Part of a small language model's weights: no biases in attention or MLP.
Each number is 128 + 32 x the weight over its row's rms, rounded and kept within 0 to 255. Layers, rows and columns count from 0. Numbers have three digits each. The size before them is the row's rms in percent of the matrix's.

# layer 5 attention output, 128x256, rms 0.144, rows 0-127, columns 0-63
096:061106177114137074091125143147150090054196103164118154048098132134114089125123048126166119135125123108115112123126174105130127127108096098208098099112119079158072132097093087177089078115112086
094:188162134083088173109123098101127128131077127123210178109120122157118128157135139130136106073117103129079161113074107130129186094112142156106122113129141098165121100150101182058089109132096130
096:092127144115172147113104142134113141140073189165190145073111114136090111108114129140198117183091108183065159120057085123138146168132151125128150116177163144060146128143151186087080113208158115
096:107170106180158150118147136143143146112135078155145130160175153150043132144095082198099103161075127120153132126148158143130076141090143093120108104122128155125135166128094111113134137089144148
095:122126140058107163123132097146119125090073126162114125068179136115112074135131160171108192110102067132172141166144134127169125137169080159125099157163155173128152136131129188114078076087158153
097:144116058086119114119188121080165123117129159146189128061161114091091102112171132092169125160134123123144096095131102124035055110170158151148128126097126140151080082161166079139119121116168172
114:172157185103099117162121112139093145184063098093133159157076120142107140147154104136169131092146113105119113186128092122083108094092085135132161136152126031130158160121160073178115148206140162
111:084094111065119158142139094152154093136113125092139050132142085108113133071133081122215054118147094152125093117109077157153140128155124108153126128143147137165123114117145104125126080164135134
100:091133094201128163117150106096166114129124080158090137158142152130115102172080203124105131137112160105157156108174102141115098094120093133086154118130096111118159121122102151131135092083107127
103:124107143142129139167103115158119100177136126106138177141204169120089061117153103145072142092154105089114130141122164136177128078143126117106131122118126145132128146078111033147182156101097107
100:057155183149186125101149092146140149140152098138107099141141194152134122136083148145130092067086120106114125105120188141154167147138121112135101121116155049108170062094151160085146108163128144
120:124128131103118190098105095148145155139121095154115144125069154113169141120139126155115116124142127127215161147133149112135172094120136153089127174135123139191077109093105153106164127080087099
104:087137111114069153106119138200132110151121141134167128140159114122131071143105175159134119149153099216118107154111121140104128106144156122128137108153153148193162091196130121105093099129117148
104:162152170116115098130130112072116070124180169157155177154094148105098095202116135178121137136146135142133077139097135121106138142134084108159066145115101134159106132091094150094065173130150131
098:161017139088097120188156131074078155153177181083178124088139105148165141199133130125142154144203151144132111146108085123128150145123159112098089101103112175135134122150124119150087132105141098
085:131173117143160123077172148177132147114145149142106130171134120093084088157098132146126101129097130107114119107112060106124117131128178165077151126174104146149097111120137167068153112135105087
107:109091183149161103157127089072142079124191088095126142129155139151138152140090140099094186171122131062109138104185135123186155107135196129139124113094126107146123135136175140129092094073131163
101:070177102160134151242201060133159118143128087173056151128095083089155134110172127101081141099154131151128155102102109105141128105156139088156147130103218161130131136199126097163146091114161123
098:083073123117166136042089142084094134131136141066108128202154142115171126179191136151146096172131127144118141148103201149151165170189090175159099153128081147129074142146135194125103108114102136
100:128146127153133136050129124095082174189104119086147107079164156135188178168134167101147122174124132170115097130089149156116129137177136153126131155135110082165149093132134164117143113157132087
090:078070078139159090148191115156120064105098162122080170144183069149118109156134161150116190097072130080136110158118155130157073119123111108121143145084129117154161149164077138172141144158141104
103:175127136097114112114130081113177179153074085149176101090145166148082164152139118123166101087070047122116124100118090144125097080091121234132109122121137138152115174031120075083181121161138081
101:122135102085137156106115110122110173144133155128171105154138105075124114138205077105114131101118118127142176107102042120140086121115103101127128136160101139149126134169112091107151162112129157
096:163155080067094176074090159147143125142200134172160126081119139185109163089108133129142158118136171113141111152159100129114110092097184097076160129140122143134124120118151091111132120107155151
102:187157107163111130112119136138099124098142140113131100144178211122184171136100143111105159111075124130134133167114164122118095107153170137109129109120103116135117117105061185073153134126123122
093:133151153151162135098109146124114115125170165139252095085067094135165078189158160174119161131127147101083080170156144149112160144138145124082115126170084093173155123152083125108145157146142123
087:128105127149176146125157123108101121125089163141161187131150117127157144100140195129136204102129159141129091153172095137152118122072138118122144065087129111143131125158121122122163170161134149
101:074176070147147129162177105124132109142144152149143168148130100127155071158102121112116119126160159162088175097125096139152115126132113093137106092083148028114148109166125112154083132175112118
092:138135123150104090153103135124178071135145124116085121108085111120095134121149103194094067141178115120131143106077123126079127134138138161131062168082119150069147157124084137151123117131118141
104:167116115081113170209121137079083107176123158052089148138154093143170151053136124126097108196101135089131094130104113144185208108141165119130128127124107156147120105133134125133152109079179113
100:135161141122079097105136126129122119151162114163140192056110168187129139143101156133105135107159115113120139147182104161123124145102111102092061099110139108145104097094094156151140118151153113
099:152172138134152159141062099144137137164123137133118099162121102108113122154102158105099144102135067123099107049140132136096173128143121153132086153135157090124127095133132207151120158143092096
091:155115196123167047088082137113155142121144117143072156115125128141085165090172121128152156122118127174128055138149166119171153146118116089167104152149124182082108191118142117149073135143123141
099:173133119086179140079163136065120106113143113126149102085149110136134110159172103097141115132124102142082116123162102120130090181132166133104161124119116101137137170075108115183156148145129165
106:124097109124218147123069130142142118174132112138128156088124108161158107148126153169130202116098169123128136126121140135118161127137122159142160133122082135099074141137101117098133117133170102
103:113100082127091136151109100121111106100193130103057123135125129152149115158087103123119088103157109132141126163096113116121164126120125147110172160085150081131156097120141140105105091117156165
100:127169165133092166089138141125088068142114138056154141123182104143136171082070131140166126106139172147051146133057149131142116160158146169117092133153136136096112101137071157119154079166159121
107:154155160073170079180143112121131166143102150089181100155089093123126117186084128087108198115162134128120126170122093097205087125109071183125170105133155157097101124138100161145115138153176109
103:187180067103148127210149141101099173151086155172131117136164092072109112141127099102155117088169133112117166126140142121093106119155099154090126156068092122146123165126149151123121138112132145
087:107121139166116085191138107166066096155132093161118131110146115109121130140163114133095102102131164177126090169133125136112138157118123082149076131112156126106092106140096112154160129121110112
096:152102104202134127180181100123070109111118086103084172139142116165104151138147149123098174073162100096148073129130097148145105148129148145127158166125127123092144098167133104120119113124121136
103:105140191141101166157154106100128161174101100129067168039085122213125119123119092096088120132199131158144120119130123129131121178110100111156104086169095179147076117094112155148140076107127147
101:129164141136105103132124168084152187103162110128111136124117075137146117118126172127184183152124114147141117147156139165147166098147120159098141116113113174159065129096112169086101116152101104
102:155124146107120167154130156149128168122107149134159121134146157096092094153187177123154105133140144107138134174106075114165095156160151115131112080122139124107135156161149120106113139086145154
103:101101125189144102182124156123088128123091134132105130157118141132153131123068196174083200184137148133179137084143160125061121172131110115080141111115129161123134104153153083048157143132145119
106:100081172110137149113073141166081165180118174109089140130188105085142113077082168105108162119133090136132120119141147163167112196187088182141112151131129106113164149187104129187115122085110161
095:119147148078147104162139135104137134100160190128112079127180135166127127153181123195103185076123078164170146102097121142164141083146200217156102198121159130084070071130059151164094156140128112
107:143103139154163176109156150169146118144174114176098092155075142137145093077104145114099135076187127152091113127158156142105057128104128097127099122145134164152085094184117126087094170083138177
100:099120150162117098182099121072137104111106127130151093152133112137116137106137177129136125063120112147144105164134127148138125154140060177161129125156128113102140120153104120102107159115110079
105:096127081128122105134147170122090146185087165104147147168164175174149127112120161118182080102093174150087177099103124115130147133092123146163116103083129109109098102160142121114145176148153123
090:150163134136117151142075172154069124147107209126116103159149131065149169141128133144061120126173172097089161085138104131170177103167086137092111142117149092087121145125119124118156096135125154
093:178097138193132130123159146112136151136181100144158139044124138159146098160139106132149119125137170109115142056131127127079158110064156108124156139168145096120089143088143168120154108132138126
088:153134117130124152123166068129155106140116120153120103179153174138186106129149118145130151129161128148137142163113139127068146093157159103099146145136069144141132133121192083110164169124109096
094:158092131118124126098108119187141162166137155135085096100126118117212134160138111138134141167134121146122114162096151131131164140152129114091094211119156087108118126110141123102096135073097102
107:142121122132150060142097139087162116029145117127106162120087096165118141117119099159123157157105077154121096128181118188129117130158071133182129178132145128135130147049167150150093154091122153
101:093120169138181094176103153124083098094144103171112116099104148170116102145202121138120148089156155108064142098177154143125146164174116117097154105127097110157096103071108173080107157148131146
103:149113119122171099196147169105167154130087191070106126127097087091119067163126101114086144158121105110158167117130107167190163155129135122145106138147147154105141145132090160151168102095097111
110:165125082133162173168110132102087150143104198103085216182199138123061183076072118057170127115147127136128137125132109156150132127079114137125195134182141124087144152108094121102156088125146099
108:138101144118121055100146133148119198138208131138124123059108139099138138084097065168130103119092083121150170124167186166131139148167137065142105116133132087149148114092132104121183126135108174
102:158146157094137098187155089073126145128124096112117072123150102149130102184169136144162088116129134144088142099110134135087137140138113131113114053123093126176081122107170119123137124149122172
101:165158151076108119129100174121119177130149189120138095107093135140096086160131094049100123136137154141117118158150122129118137132111166154149155164205104156099122118146119159148110100123116114
098:142188092146127141135154167106149141190110104127126183101118170104097064112121150124149139102093104133142128122158138141141110133152142146126125157120143086150120187130118097100179162162149115
096:155148118118100133184152055087155115080134185118122138074176155102153137093095156122113101163152177118188130130127147074130114126114184130075153126087150130119142193091126077175165169149073125
096:191159098126123131128069139057132114144088127145160111128139148127125073131095125132122169110117153129097129162116122138224131186205100173125137132098135118113119087131175083134130127116130173
094:150128150151112223102060143107110132132105112137080170154144091103102140162119142113134119127137130152176088157104155118152102159130085075091121099108102133160143075093145159128110156178079129
097:121124133105164102098110111034149113146146120201114134104108142107116127127164159129127078116124139172104170162162145089131080125077103139182172146097083106105131146128127153119099142144158120
099:117165127143106136133137136131142139127210146132110125144165139102103177080120151144113115127176123085131144117154114167147132069162092071112101149121164124144138119148159121146068104103088158
096:084062158194177142197120087152113120122090131086047099191159165124161129201112126112093129078058114113141213098191146125151096127124129133098159121162086125137104109131117168113168172134101112
094:134179140176099185143097154074140076123111150153158119129115141100105161185090121079148094126116161127171142103168137138056117104130111123161075140123116075158173141069118116163138117130141132
106:079130072133112145104135117154142062169104187117132150107116101151158122121135145115202128114134184148176128109082149116127130157123152072107137066118113161094090098196129142151117114164115111
099:088177146088132124158124134120113152141125129106159115127101035097162119166083124075149123117084152196151149166163110085130152140109136179107152111175123145159133079126099208120129170170126099
097:075129102117176140144090161101083109091114101187136148161143091106089094124118093102140163086141185107077117126162153152140187148042173178197132099146113098154108169116135127146171107152145101
100:103077088115203117166117091135064097129095136127137150166141076120143160139200093124137161094138125121142109108120077101154137125152140102154108157114162126157165168174117066120088133158142101
101:080058114117184145147114075115081143127106087109149059116129137130182116075106096107096134082133156120138160131111169113131050095124085097100106110086106142145124140149118109149182119121134159
093:131113079121182166122116135043144095090123114184140137147100175163093130144123144126119068135120086160138180117157114188142069147124127101146164105106160066123154186126146106165111132124138153
103:137146108062164114143131104111141162136088193145140170080051148185124140142084101106134112037148102171145101192081116161154142150148135118133196150094211148122158104143148114162086137124169177
100:154111098110163117074169142113121120154135129165035066213115109139132113133117132111068119110161109159151198144131149102138118118150103158148122104156062147136079124193066149084169112088148107
096:121098028159172163123153133088070115138129164153073150201178095181101154099186179163119110108116148166135112143091095138228138077099122096117151169122126078129171109126154096122101101127138133
106:098148155128095125126101221161074137141127122110116160124122082132149141187128079144161120129087132119136140112098111151044139152106152093139133110164114117160131142095138145115154120197164117
102:155151094088148100154135158141109101133099151116104117112111135151045113116116088152144142118117129112154199150115113116116126107076122144187095111160107166175096089099078153095174118098101144
099:041114138129150101155130100111090141143163151142094097166128132140186145129112109130140159183160147162204146159117124050161143147142145127061154131177155192130073121119113116122144138118122107
095:121138114143124123126089135136153109123148166180151125131096181073105111164147124137105130110101106162161165073155127139110187116100144184133125111134131144093158099171143177156196152140147133
095:104102112092151142105102112124102155125154106139132098179192125138096122104106125216120203166099170104149106145129156132175131116112104095116118095158082144150131148174138094119145098089116108
097:123098126120161164159095096140145157150097167110145125126087139178183155149122143139151105085150139111124128119101100157147152126140108097133097135102166141137118148086111190121153120151092123
104:165098142131185165069155129125124131183173070219118092115123198151098132135024142096105205103107088151155101115130146110127191160142080143140126145115142167124118127115171125111120133068104112
096:057150134139144152079130200136082142208143101117084108107143101109047149095111157184136130119123141135106092145151135128108134090151124128212137143166155137142149099149129148130116128169105149
095:082076176097141110121199105132162070109145137133099127119138129113152085129182129135134098169117113128127111129130142092096086126140116100171129099108150127113115131161125153112129146102145079
099:098150078135091038158100125115167091106142157103159194147131096111126159085126115159145109157145082125123117175143163138170143163197094123119107140093145126102151094160137133158074143169140136
104:165105121101111111134063118122134056140127102065148101164108139132075124171113104105170137098124133136122164166115111170149184178143142120183153159115095135149150113154145164109176108119128111
100:180148126137133108150148156129089173194125104144157099156159078165158110159053103121175092097102148134075176158141102133076148135073108142093182092141069081162194097143163203115165149153179123
102:131175118149105120131146045120140135104069109155171179094209120131117106130125097191186113175145121146101146135163103143096156151127162129130105168149072097154135132120078126162136131077084108
091:138183129107117103179114126130140087165143115069117089183109171135155170156135146069167088091059142126132160163104120101107091103223159120088130143125108136153120123150138099118148154168140105
094:108134141152131105163161160203110132141107092102136094167117097165128138102142111126132068139186110144130170150119143126082095159085124142088140083124118155145120145149103138168128104135203142
092:101175069127145140101088192080116163098151145105156130116118184132138105086144128123060212143102139157123104125117112123112086098111092117109149125129153106124189137091152124095152154103104183
103:023128133110085116138086137163182141069117135125150090104156119144133099135116093093129117145161124059151108093146133151152166107112085124174128126121165071145154170141127098094115096105087154
103:111120160159106111160158150142070159124130133144181108086130131122095121151130122137107085123121119108160143134154117099076133100162159161080113104126122150149091143109150161167143117117143109
097:142141128128058105144133137120118071099080144107138108149138132140139099135094151172148141089124141133130124111126105079144178158134116134115116143103112092146107101141126140143143137100127100
093:125162074126092136072159165124191125122151152142110119159109155113194096168114178071168088130148098164163134161096138183136135132124154160120137069104099129115107107176108149185151119128124122
097:118174181192143109112159142113140109130131116161126124119154086160136107069147174133114181146110099118156156146103142130121163126168062148135126140117143108172107135108115111077107113089156109
102:107148144187181164128148170155142100121127106080139149127131166081074124153093071044160094093116133134127139060136154137059126141106144125165177051152081097142135149115135144203163098110123149
101:152145112109139162092183155103105182126146107122171129147187107072124144109115191145103181175142125141185144078144119101126107092160137126083070133154100160090187166123094145121146116101110130
101:085121054121141114125144126120104159085123081131142130104155118156146140125167131158174157195151049100126111132162120172195108136151093142144104142082100169121126155119115102149150136102115096
096:157121094147146157092119180098088081137107149101092063119159120146080115132095158163122137116137091120117119095175158171126130166119132118130154129104070105133132119099153054184170091123132127
102:143051134132181110109152103102092105165155092146102149163098097179068133147105109101209181165118105135128127113066163091156126174119126119116145105157136138138105106172128111149123043132187105
104:173119146167147119146167087097106114149122007103081158092119164114094142130143146052103143045133143137084113121191114131189073151149142137106124136147091106075117146112132148150144175120158116
094:206125168067097132165071136161136120064122092140142083093172014106115193078121106132112147145084144142141140161150113072116126128114111138119139126167113122195105134130145095110140150172111098
100:116125120108127140201173127115075132122186085110108070071172090150088105089160100185099136150095225129132148118089138099149146100116168171139118087145145151105111112150085161135096105118176100
097:156136163188131155126122163174122129096145101155119118087045161103166104104110100051126093150184116184151097158176156059144115140111135103136121076087129148093077170146134103114156115183129124
099:111116129129134148111133114134178093161171081143072132088125218147130054101074213183082125149139113092145078118176187156161132125159081109143083098124160117122106159115198080105073094158122105
106:138124113123166110158112093099110101090110161127104155146139091128138143090130158155073201152161109150122109116130057140171112148132118179099089128076132131089138140121181146147090133105100134
109:171122124177155105103129154118147091149150127072159104101112200138143107129099184133155143191064131083158128118164126189115128203162094065109099137153126109097147139135152115082119120106098136
099:156154116116103110119092203110086118156174098103103086206067099152129182118082114128198141128092091135098123161134114131103143144120171097091161086127139160136106106117083130174123091109169125
088:080190156089196076116133106148140155164117143063132181058153131120078171156092131138103183129117170084123116109121123123109126135145198130123133116117145128117075145074128112109107107091163071
125:113119131089146138077145139139132126198129123158135132115082153178135137127152103100150054142107111125151088166092147150117119178143136105144171129133097135153143141155156175135074133161148173
106:163177087106150149186095169118130155109136096074143113124107182111159091141088105105120120110113119128089087136089168094142146142180194112135168096194122146150145126100139143088083139141134127
106:144084057116133129119099192133080154145140135139162164114112100125120113117129126144207141109095086102172176135118090105156089175114135104181117127134073127125131130129110153139138116113135104
093:122143157120056152116146139164114137152099075123115101120117132110180069136167098150145100194122166175142126156138174133147118149116103110162092131156130080096133125125084112150146137139109072
093:120090193131140157097103104082073143129104079117084140125140103145102133090147132108169114112148138148090117127131147166144185139110075122116149128087115112142172124159129112153051093122099166
097:075115107132135130140144130149115119113119072155120097091156163148097139097093077113069150106129141126163127065135122115142125089148111151092127098155087141102112078185163153115148129100122127
101:147131113143172133123164125106190117178100080146123131150145159105115111102113149082111152140182131154113126138077141099105125118089104174146070127106163130117099131121110132154171110145090114
097:145122171136115152071136124169172096181138088143095066165106133124045115158137132123132101100100075120113158125131135137107152110126106133110170137163099173098102109116112141168104123177112130
091:081117112155141122085131126077153117122134097121033155169097180093132112119176144119109138114134114111142101132106156132135106150134136077128074101098092088116060169157122100130118129137122148
103:104112136151125158092126178176100207164119119099130101167175144122186157181139070082146151114117108137132086156109109107217116135116086118154140131155135129169166110176086097203115087173190097
136:096150107132128114123110131154122123181121110120096150140166103084171083138168098127120159136124130069102126167192165132173104123090135133122148157148142086108162118148108089149176179156121105
101:153165117159165103117067109141158192091155113132136185097137114077047132108142100147051119152069160143136176169159163112089099169165132150124098143121101131096129134088112134095185186128127167
100:137133180144169069111124087107160137147098120135188159139121144127091136081109156086096100144147125126095118146120162137193150166073105129183130138130080116177138127151148166106150132165112086
095:186084135131149159109103103082115118141193148093222172099149143056103174112151095124101074171165107098113138103143145138113154137133161145103097142129104120125120076109129165139121112122093138
100:135088129097067148101147127125153151101169130068109146115174161155151115127063088156126095106080120171166120130156097156123092124131112132150114117136171124161091137151094115099123155091097192